Weights of a small GPT-style language model, trained from scratch on English Wikipedia.
Size: 9 layers, width 160, 2 heads of 64, MLP 576 tanh GELU, vocabulary 4096, 3.11M parameters.
Architecture: LayerNorm before each block, learned positions, biases, tied embeddings.
Training: a variant of Muon for these matrices, 155M tokens.
Each number is 500 + 50 x the weight over its row's rms, rounded and kept within 0 to 999. Layers, rows and columns count from 0. Numbers have three digits each. The size before them is the row's rms in percent of the matrix's.

# up: layer 6 MLP up, 576x160, rms 0.0746, rows 437-506, columns 120-159
# down: layer 6 MLP down (transposed), 576x160, rms 0.0637, rows 437-506, columns 120-159
up437 107:586378521553463460450506519483637380521591513492477445581541516506512558490460523497499491519483486496442548520508445505
down437 114:512543528530446530490566492533559488473445468522515585510508429481547554487564523544487522555562458598455461477478493457
up438 090:506465534500489535487550549503520409476559598470429504503541566444582511500513577519558448509509508433476417514539540568
down438 106:500410461501563539596522493562595577514488520507459485467570470501586464520413548596474569463453466493465454559518515469
up439 096:487493505465476450712474528483485501465538505517565497522497499482598432473453554439469487514529433409543482490535560506
down439 093:419511498526584576405468483502529574457580522546529483483465421508449551516487537489554541501466574555441507529412543532
up440 106:482505493549547480422461498516524560535551550453487512501549422532540505427539556515578480502502501501541554422560464489
down440 099:573496567558385523514539568444468469538471521479480480463488529513540577551463534483501576451460492437403479553519536516
up441 083:513450437578480463458495502528449493478444507501490476546534540496532564508515488458522425571549507519545469456534522441
down441 084:478431509512541502512576499510524544527565536493553483488520473461456515541583540455478473540461564476424450552447555510
up442 099:509537502426477356532619437473472466519540490428495486474459407462489494557490480482458531518564519509500471543445501521
down442 088:531509463475445482538497424545548474557525543538446491569506604525518522497536576490436460388423594488455541466562420501
up443 102:531405478459560422510547495505482496521555418423470531485411587543455542405460508505428524441513430508514495447594432637
down443 103:388505470505549518548551433510460490537442516505521423610464436502505525581503495446482477486480497456626449543550470494
up444 102:485427501566527531519516458521383508541537468543594492487495558401453470560535526465394493464496543559505509481429349535
down444 112:447528563415435459562468496483562461544454439433462509482521474576516418529492487616444694518477480600516510538548473476
up445 104:458469389454531458429572477474558567523433492557519495500410436477510409532416533445534475457496579514498502443512534446
down445 089:568544579512501455518513540514513550558461479536521447443557600523547584472598436499433602599534487453515532532464417461
up446 097:474534511488434502493502501432501409482516535520577495415496455450470564563456470538487502578558468527485485555533481513
down446 085:614445566531438548513477498489559690460491431407443513606477526476573473423521517514408521460547511518480536491504516523
up447 096:509477544496559499520530502379478506593460598487573459472472417595448482469539477476512464511528490481463495574517462494
down447 102:497562444459442502524475555461520479538455432496520473539591473404489506510560555530542448499607497501559468491455417561
up448 099:490478530469443447542595568402482571517462423528523512495419563507508504464442507613529477544543501419417444480492548497
down448 093:538422531452522475537499479493453456471484600464468573481567481488452388532457492427566497438388491570520488536495489386
up449 094:492514494525567558520516454502513509479542553528505462432531513506408384518522497533487453477506493563523501507470449441
down449 081:487472489510574463503576590447609549492496403451518532694462440453478535574451452537495518442565466487532570604545496473
up450 087:626522474441592527532504363503496575526466578565468492459576534488455468463478416479496456431481452440435456535447550448
down450 088:427506572519496555507502552478521412512451574549447504548464522463560515517573536472531492475592513491536496513563360524
up451 108:351549531478469528555541561508540546484537450534445478478585510459432468493475463519525515449523517495558591520436455553
down451 110:448611545512552499467466530604503514465533491550510488476503550475459536453493463468481486518502514507431463427501420504
up452 113:423421477509512534453468477588404536554505529527477560519491400467515452450499491568537428503510569617506527569469513483
down452 109:431418521511536455545529518484499597537460510474470503502423502489519616464497462397500509600480501500518564559514556407
up453 109:456411492559513472433569467484515556403560478497508579392444382523573515549527533523489561525539511515442502444393500523
down453 107:499458423526426383590456518523532511433459554483496531412548474525471452544481469512641619590438471493450477472565587554
up454 092:489562529514472446473550505494448436471475524573515471514540604574516618461508543512515435527428464454498539478466539486
down454 089:449479387437515511542463450543471546449620477451488664512513418422488431471516553534524496468466520484544461614494562477
up455 107:504436454498544523515453529517513573461494508498477523463599556541489511537534507514495481475513446465444569512542535540
down455 109:577627517552627559562432414600533486471457480435490416464583542510480501379543470495527562582546424576547477445452534517
up456 102:525478463537437571524542606502526505385407502489463472519467590448622479523514416563446478536439468570494522531520461512
down456 104:421518427432539494367347503522459475501502467539472618453491424471511656503499493563482453491491522480422464507587539435
up457 091:468421513474554485512546535514435543513599443447519442489589487453534447445590544418471527592515420560482532527483465576
down457 103:515513549489537482469512489540557452523471522443520510586377458531539446525438463465519484566518499467569488512491551551
up458 098:540385443504508457469517525541563478529512517497555536515511537563460468381620524549394423434458476540527548535483538492
down458 101:507559552495485520537492510519389445510570548463485615451522513524599520487524549558577489585474470456449554481582469511
up459 110:514552397434487470454577550584497525481543553538487499606407542436517443561498524508561555511451494506405470542374420440
down459 105:500449484535522464413503514564514528570530499588522424501462570507414589428617545503533420542438503554508582502598571464
up460 108:502463636411514579509498562465526530510543480507524503473476505496545494434489505489512511507462490524535511419435423474
down460 107:461527459542475530532514533544557460456570479498416551462534392492414482514461414479523521510462445452544524490549569573
up461 104:472435422567581463424419533384519473493516471493497537520586565494508561419462568451393470546540436540445509512588418563
down461 118:450469426516580536570459501425501436507589483495475600447519548501612493462482509513496517445519455567498474489533496541
up462 107:458435519481431435507482542440510521498562500480526515523398540528465483513572505600553549524501601511484516547515440510
down462 108:438547584446584429620475521441502508482523503530497479545471465531562472618464443496408537502452493459528475497503487514
up463 112:614500585567435463469443528454548487471576460521575468583432510497492464423498630485485485506408525554429546574511468541
down463 114:435429480455476432485522458560573480583486454571503496488452567490419488497496485496548417486500434609493455469541456482
up464 093:499471529494529498467521575422439409551580502547569494474515503498439535456513531499475547457505548457462424473491553540
down464 107:547490493475620557491511384537405474428521534486484397471434393544544463523522527486441467497531470477502460480516409520
up465 094:551489498368450619547487446519511518501452514455556410629446546478552461594457558514504502501536476617415464441570487515
down465 097:547520538544557481449442533529572571479549408563541512458488487494418522474488513474469474460528537495456542549438518505
up466 106:497478452574459437586605532432454571511495432581539497503520431433500534439518513461548516479445554541503462467469520469
down466 119:449498451483532411523573472570506491490475491535618492524484593483438485469497442421483528474479448481535412501548561491
up467 108:492503508508572546539426561592460470515537449558477552503483535435560499581533457546453531453434484469478480477481494510
down467 104:506567444502454458441503473583501451511572553534608536491496473533520625457623545482472456489468541521542551419435537561
up468 109:500495507479470547653498515525479452404447483484596480433441506493528456484481466507560549512405418433488468527435549520
down468 101:514529529505561445569517495546386506535490496506501431494452533543446533575465591554440489499478513408497533420528519405
up469 094:463462516429549455462542452512418514462504436524494549472484605588576525548515471481503579550517563430481450406503485544
down469 079:555533475467512507439490494470554558569445471449535468487576451523424531519569525408477558423466579478479518621412440537
up470 097:571469484490522524571434502488562461476494571562527543484647530516479523527479532572462491517546579456517469541456420459
down470 103:540381525518514492488579657497523577624444503445508513537463545494494491548436490518521564540457477622476532427551488486
up471 102:462495576490534549546512510421388491516465415458455443472454461501633564565544515510572635499555494533516409502585439530
down471 110:548479422476438504518577529458576431461486446459639477484517521500518466468523385495452386495523490424569533394421584497
up472 088:453423480453525514546505529555464559591481495529475500563520527490414412546528500445389499601577458506559579498502603462
down472 083:525505491520516512564495473514468461472551422550464512432525568480606484455558576524540515454453485474506436491511455543
up473 103:525477473578494396492407532535496538494547518479572540434403495445415446448527395521476490555527483512432445514437524516
down473 110:468425574493476458423448517501541580486531457555509518507479426511529453588656573547485595523577555512576498498526551468
up474 092:470447536506495533467512624556475559428508519501558472485632509558458523455485516552443513360516507430410386555506343525
down474 094:460516539473501453593456429473589466534547497413468487493540511488559412543550543473452480641427361489499496504516555517
up475 100:520492447476438520530563523439468508460537464400561528448495522445548435414591509545602531445531551427530481570421542546
down475 106:459472509522427421484511453583455497494426505501480496468512522557570473587456517601446478533576603468509494531535504462
up476 092:492551472510531539567502475528469464510516479552519458608500453534422401492534501419448537409504583520468513376507490574
down476 080:424438436487490546550537552564605477572423557493449585499566507510415415536503491457478532513490478511547556563535522516
up477 105:524486478439523532567524562484542487464529475495528526524463455477477467529499380517544530543541402594470595471433506503
down477 114:536523517570542488484494476549531492510515555506502500550500591541502490533520493553426457349497497588472497469573474420
up478 093:485405460548413513484465461520508584473488560512482523568400471479432460491556529537556496468520520502509459503520501568
down478 098:477530615564461489398504512502566493562533543562355495499523478582446463514452464464536501555552442478519457517494549553
up479 098:534556477416560514552598471470566506539559464423480449486504468513465482553451510477547389492497505580551481437625510584
down479 088:585479474504503546527518575473565438512531464552470560556571541483550505564493528569362451412526523458497519610450479537
up480 101:535434574550537588467497426396575424508514538653507586497501577493447497509503599558528547505501485468503492499626542518
down480 101:477595512509382473485540556518450501468477493446506472453499478579500482531513350503487465532486517491509533463402520568
up481 093:474491530453554484515525511456573498397539437460573531466457523506488472518548550408529456502539434352555542498371516553
down481 098:503532438381440475517452464496558516514450545603506557445542484503518553531540513514562503554452486450531561466492468540
up482 093:474485539549512519511513546438539419513627516594483542507498490459448502455484516507559545390478497598474484501556484423
down482 102:545559498523493575511553452572388425426533541512497497455458489473477449530549622422504480491478405522467476420515463477
up483 102:465504555485586546516528593454517505416528466452475505532532447499517534381480488536505500438458545552466606587467530538
down483 101:588578596577529602493518480471528407485462483444506570512430530462495500582435547525520522446460507503512536577497466444
up484 094:516516557558516560469529552509474385520538533501497426373534446555493446485499447509507507534481521529476479432415495522
down484 114:452486526582542508543484508444512456562562542489429512459478433460482605534513490465547452533502425454501468514525492556
up485 103:546525566533529385495593514542527467472497435497496517514442449465422466551503476529558458541453514575499506527527592475
down485 106:547526484531487474501525420511470467560428501512528527472589449541465625502467454428430495462508424442542486526561541434
up486 103:544553422465518512532476488502541410485542494526483434501560522486593536528543438479537598505593520486410498557481464553
down486 105:490528578617445572591515438564588556444505494425456558463480514451384459520516551562435510487462428540407464604448536466
up487 098:478439574529541516523426476433595524606542490474562459561491416388489444569555415469436431560547557461486518502514520582
down487 106:488432480536477570454576478535480536430493463513483550392544536516512467479434557492480464561468445461499466509512629489
up488 108:511496511542513518551446563440455605549510597576518434574454511551559521572495474494429459574506457432414554440402545444
down488 104:577476555525525457491536474564563410535515546481545561533510421560493532544445500567529470462437545390511473473437488443
up489 098:466514529476561478486509554423549552493513572421563472537567389538502500511540497563446425511486494580489465422542495482
down489 091:529510438573553460514546542449546558442533450507500475499571522460474551440560499470543489488531491496487555560488528511
up490 098:516481535396521562527541539427461507426459502527563542543493538429470497554557535509522532406457619498571464526433484604
down490 111:520541552510556458525476457628446471467458486461493373516501467494462525527492512518522525458490409560573533459447478557
up491 093:518506446552517430596487550516486574456531450514509532563433483467511504527490446491469588507542535478563436469463471482
down491 091:448593557470420500499512452480503628439631458477495404457479517476538445504482417530512513587423498504425529444499441457
up492 086:573557529536484406412540599485509588489525473541457485510545506568522488526555430557505504515601577521489470516492428481
down492 083:511558468604551561546458494489490500524533477601532472511506555481464536479552534478511436476373587485462445593473440518
up493 107:488583569535504516486495519493407558502494539578457527457450597520583533551528463519480521467567450486475510518483502513
down493 103:512444479472508573489479488592484566550439451501491480441418542530439530473497609443541602458457448537500450521506469499
up494 113:457485572462464517525567455436448511462461586448517460499621591499469527537583515453563473554544402418402460424527508545
down494 103:555524525475483475519543515538588512571432480433579521377508516529532440494507461453474466540566482407521552501409568487
up495 100:460416459500523509598477542474559543504430478492537511553531546535493524477469442479546481498542494454524587503400435572
down495 100:507571412530516435506513454516482513406511514498492559469492395539534437427486514463474462489599485486483521513507435561
up496 096:449443646527413620547439598463488594604473518454460433534440610428527490491560514552487509392520511415444510496518527550
down496 099:486548543519580365499573458498428468500502620445489579518526541578570438489588474546592451487450482428515512484569435511
up497 100:553436539501443517493547497432492600495460497461552536447454518534418473540455540490478499483461389518539537417445598503
down497 097:583439543418427562535504528461459531473451477520462475485548459432581543454511537494474477514462546496498483445452446460
up498 096:534390545504435536504429428434473494573565534512504469515459463465541435513497476540544493486491398484497488580450605508
down498 094:574501529484521546468520464462549426479470486522461594431503370453524461561546431526513453517507509461485556485389409531
up499 096:550481513514486423523463462427435472504424441422485485464534438499521499495476495516546590514456626602556432522508563563
down499 105:470424527521487511545511600540419530447509600479620488433458451514500524449480486495460508426547512496495516507526517460
up500 102:511477499491556540507571589511569500484506544461570526544496493550410435538526502397610505456561556471541449424516439496
down500 099:457588465492432503565450569476505399521517413506495484557516501429584498532610534571524512459542464529449511520513567444
up501 102:542446609440472430469516518461553486444471402412523519489560499442531533462476529530505481517453503478418544450524486485
down501 105:537425549539474427543500553511581557426419485600437502464515602528511493473570477466480495595607486491653525507494455543
up502 095:522442464622522535504541545499503455516436562471445492380497575470495431437534509435438491564599459462423518552489552538
down502 092:501513614487489567517493591506500515481392375488429515525538513499521511513574553565507507445419505491492584514497451434
up503 102:413497476455421529568541496416413442434491446478535502520483546474460491478474415664515399488518542441470653563540518535
down503 102:490509475521542552533448480471447455518511490454578469520528465472564540503518538511447487457505518462513526544469565479
up504 092:513545549539563570573547494524468434541573507521542418483446470541467633449599466501510546542473467560499470442523496516
down504 102:480502572537511476474475537543523499478458471532560486468564473410424495530461427543513439610567485504513572447440522474
up505 093:447447504456511502384451530454460595473520509477495495580494486609442587480497476391482477514378538461486576526539558504
down505 092:535487578503497502567519458555543393535527473555534418476476481468544407535510498556539533526527577546507474495489567511
up506 107:486543499452522468519459461518511466563432506520587547517564429555520426547491436555473519435514449587543542490545426542
down506 103:455495553529471499533544490497507451463446441514581402452462541497527569493492499449562487553540400498593529480566590475